{
  "parallel_block": false,
  "init_std_qkv": 0.0576,
  "init_std_up": 0.0576,
  "lr": 0.00857,
  "steps": 3400
}
Each number is 128 + 32 x the weight over its row's rms, rounded and kept within 0 to 255. Layers, rows and columns count from 0. Numbers have three digits each. The size before them is the row's rms in percent of the matrix's.

# up: layer 3 MLP up, 768x96, rms 0.279, rows 661-674, columns 0-95
# down: layer 3 MLP down (transposed), 768x96, rms 0.272, rows 661-674, columns 0-95
up661 093:091096138120141167140127113129169096159135168122106123186131122082079104094114134165131075098179197105143132088149137158210141165069152128099116151101131163161126131139157110130154063053130125102118165143149151124087194165158155136128059116129190163160179146175138139154154156167120142142
down661 091:121108102201156084170108123099096157097064103152200087102148120228113089115149113114129135176073122095130101130058196112091130133153150093133121103170138176143066105106089153143178164135125160174131161120133145116125104067112121098138157110136123126073157096125108137090127097110144142114
up662 095:178161155163125108153144112116058177158122088193124129116151070126066120173111121142116107139136096157097081146125087105112136009138119148153153094141165186138153114122145130154128077178144142098100096162134155160108184132074199116130117150100082166154144158105111148100167129143148131125
down662 097:121107179070125156092122099161138117098161129167114146103116089142107085097172111111137084080104125108128125128084116118121119110112115091203103164127144114153114170122140147131067065164101119001164117125115136157064165129119141118061158154138164169152144145113080116098128077111091141169
up663 099:148088128128133168155150067039188074076099117109128067120146124160091144073124164144124142136137099139098169133144102125050143131097150109128131122091128155153134114187098159125127125177103165115131125143081111188073166162183158150164190118174093102120130133105147105159073158146105148103
down663 116:132138128063139133092104136184121147135081066092148106123127128082087128128103130153078143143092128126113062160151106123096130210046183163094175107114211092100102147154134116117150120125107104143158163181105115160150100110106185061113093076147144125135105099081171146114123132138124117160
up664 113:145112132113162124077124170151147145085137199164123075130123169130187143145108151128151123118148122159117091159110094155153191141183107090060077163121139152150145166094120092146145069172162141103109131084127108085103100080117117161112164143183060177119176105063158084140084123116141104109
down664 102:167165118108170090130073121133088027076125083176118142184138141158146149148200087083126195135160179159100132160176099129156113132101136118127125145114131124173097183128097152151084110135115127148118159100092069113158120145121198082122125119150159119091114154128122173157076136105164094130
up665 101:171137110138102174137132131130155092104176168147153164197074089118133108173127157137158155176090136127151126180138172103149138121124057115155068131127156142145117069160074096170164141167055094116153172108123066141098137081188138100178114102129156162148118093122114145128138118133146206122
down665 101:097125146154097126178160126130104096112128106116189135163132122186133109146201148153118073150183167124213215185131137172110140146167144168106074110132154088041152127112145165093147112158113136138097089119150119147127125094141145121140109151138136090178124120137069146061093105157131108148
up666 092:144108130175134141110133141090130114104112113138132153149126130094133115205127123129084118054131111214166178154182109126136074126136132117134177130157130117119155064144127061061117044146156127128175167128072139156085112113167144117149099111062122164121156162117099104111044109127126110154
down666 092:136111078095058134151139082151127112160158138183146144100153062139135115073107176082136075139105167089077150159095131088179170115138095111132108084163159140123091173154136130101126130095134118112105132194155104050142102170117153094107140144148173184114156146143159097151149130100092127204
up667 090:113097126146101146083088157127119161140112141057094152090146153103136131121097090093102123064142044140099111135116187177139079190102197155170142105135097106160171166170118127144108103097081145114089109114148142120099160097099088104106110117115174123092140146194095174189172109132138169126
down667 091:095135153127176139125195143165177139128133144173141145121089089164150046158206129181097180129141132078135101141114157097122101140105160163140082162125114148142106170095126146095091126136105144064142150119116083176166067093129122138069135151165141128167182130123130164176130115079095180092
up668 105:080103136095107126129137127114162087147101108113090128175085129102135148104151055112176103073086127161099157175085158161166163131181125118112070147147150105117097170157144151117183048146114159140182145122050124201113129143155118084129097136143112179145162132097129143156131093186160106096
down668 098:152092152168074110083176077204130075168112065150177149109113120128185095184153091136127095138149198122125123136120171105107141162105159074111086131125122165126130038160167082157052125128123109141138091144093108143137144096171108102127138136104163148109152103143096132134133107137079165136
up669 091:124092141178149104113111105065065172131136163103074144185083127140098106137130066070127118140173140194119115099157132116152124154062156088162125153154118154110137168134112105086125132148113102147111105188166126131143157159084135125162141124130059141176127080148157154083063126074146061114
down669 089:121182115091118119160144098123136063091154084094096134128154140095147202181134071199111152178138155099145128173159094115099077110144126155120137115119149071156101135158166157210161147086078086102136150098129152070111134081101087124144127095138121129122108103120125068160179127142102088090
up670 097:144134046134126146111159155129134143115179154085123111150160120105098185139131167159189141139114103132174194156188079156164169140161134108100124181144140152136114084097128146102136050101107097130119108146134091142131135143152106189155118130118223177139135071111125161131103171119159185178
down670 086:150087102112103169152159136139105102122121131169104097067141104107136113117131167121111117117108100134136119084180133104114125167145098130110032100126134096168130131078129123151153161103158109125104116255085146107197095126139138170125125082114186100099148105192098143109085125126074169143
up671 088:121197151136162168092196143079148088113129081132155079187120096124138106115139166165149104137134150116144080146175130161069140176091104135086152178147146160172159095166134188119070152167151150137115117136081157171119120090109166130144090088099096127164077094122108127133061154102146138174
down671 087:127045152051153099149128078127087159150138134144098129114132085098087123140145087123152145071134134117156152130082087109104136119129129103137113116087166086052151159126142147183130140063116129224174089121182157097151133114124128110109124127157112145151184094064177157162146115129093096154
up672 089:176137119161173069112109160118126148172126082143143106148140161168077123086090148050090089096183098144125119108154071052135123053090103118129105111133151098170187102157161118142087121129147103111123096079123129117128172135155163149087166083207120113152107077156140111129136097092117134129
down672 097:212098133145101087100144159141124121137156102099139152043132105164129154131159108179148123174131154102139102147107125165082153164119116133104104131141164122150108062064124128198131192098126096165163158191161131168123148116119106071185107111094079077120104156120161139166114155132068156113
up673 106:108135085118136111114167170151172086100184069140199116133177083115087129088102184215118125097157195099127155106153133160117106089157160136119126155168095155109154085118114097165116130141154095146117151070113130150116111123091052129141128175194175116145101137092129121098128087115082139156
down673 103:125149157123111103160154158177136140097134129144114157080141102117176072091112175142142149115104129117045072073129167120134173143096147110103126134065151164090112179177108065178152180090085114115141118173132117135127085162149067206131122191153108112102187106112107125112142157149128158119
up674 090:155128158108072127129128106151124126169135138116084161121095073128082080097132133164102131096147119134150106132160116156148130104065144126114112086106141142115183095073139100114108146091148175160237169147148116129144119097118004122073145075137144135121175106147088136118095155137176166146
down674 091:036170141166135133153155137105108092095113145121152139167106233108160086113084120143161129118088131129187076091107154096111152092121121200095107089074140153179085138169164111123170109152114104120128133072154125129121144132081155105139135121129123111092067073148166134151132067151154132137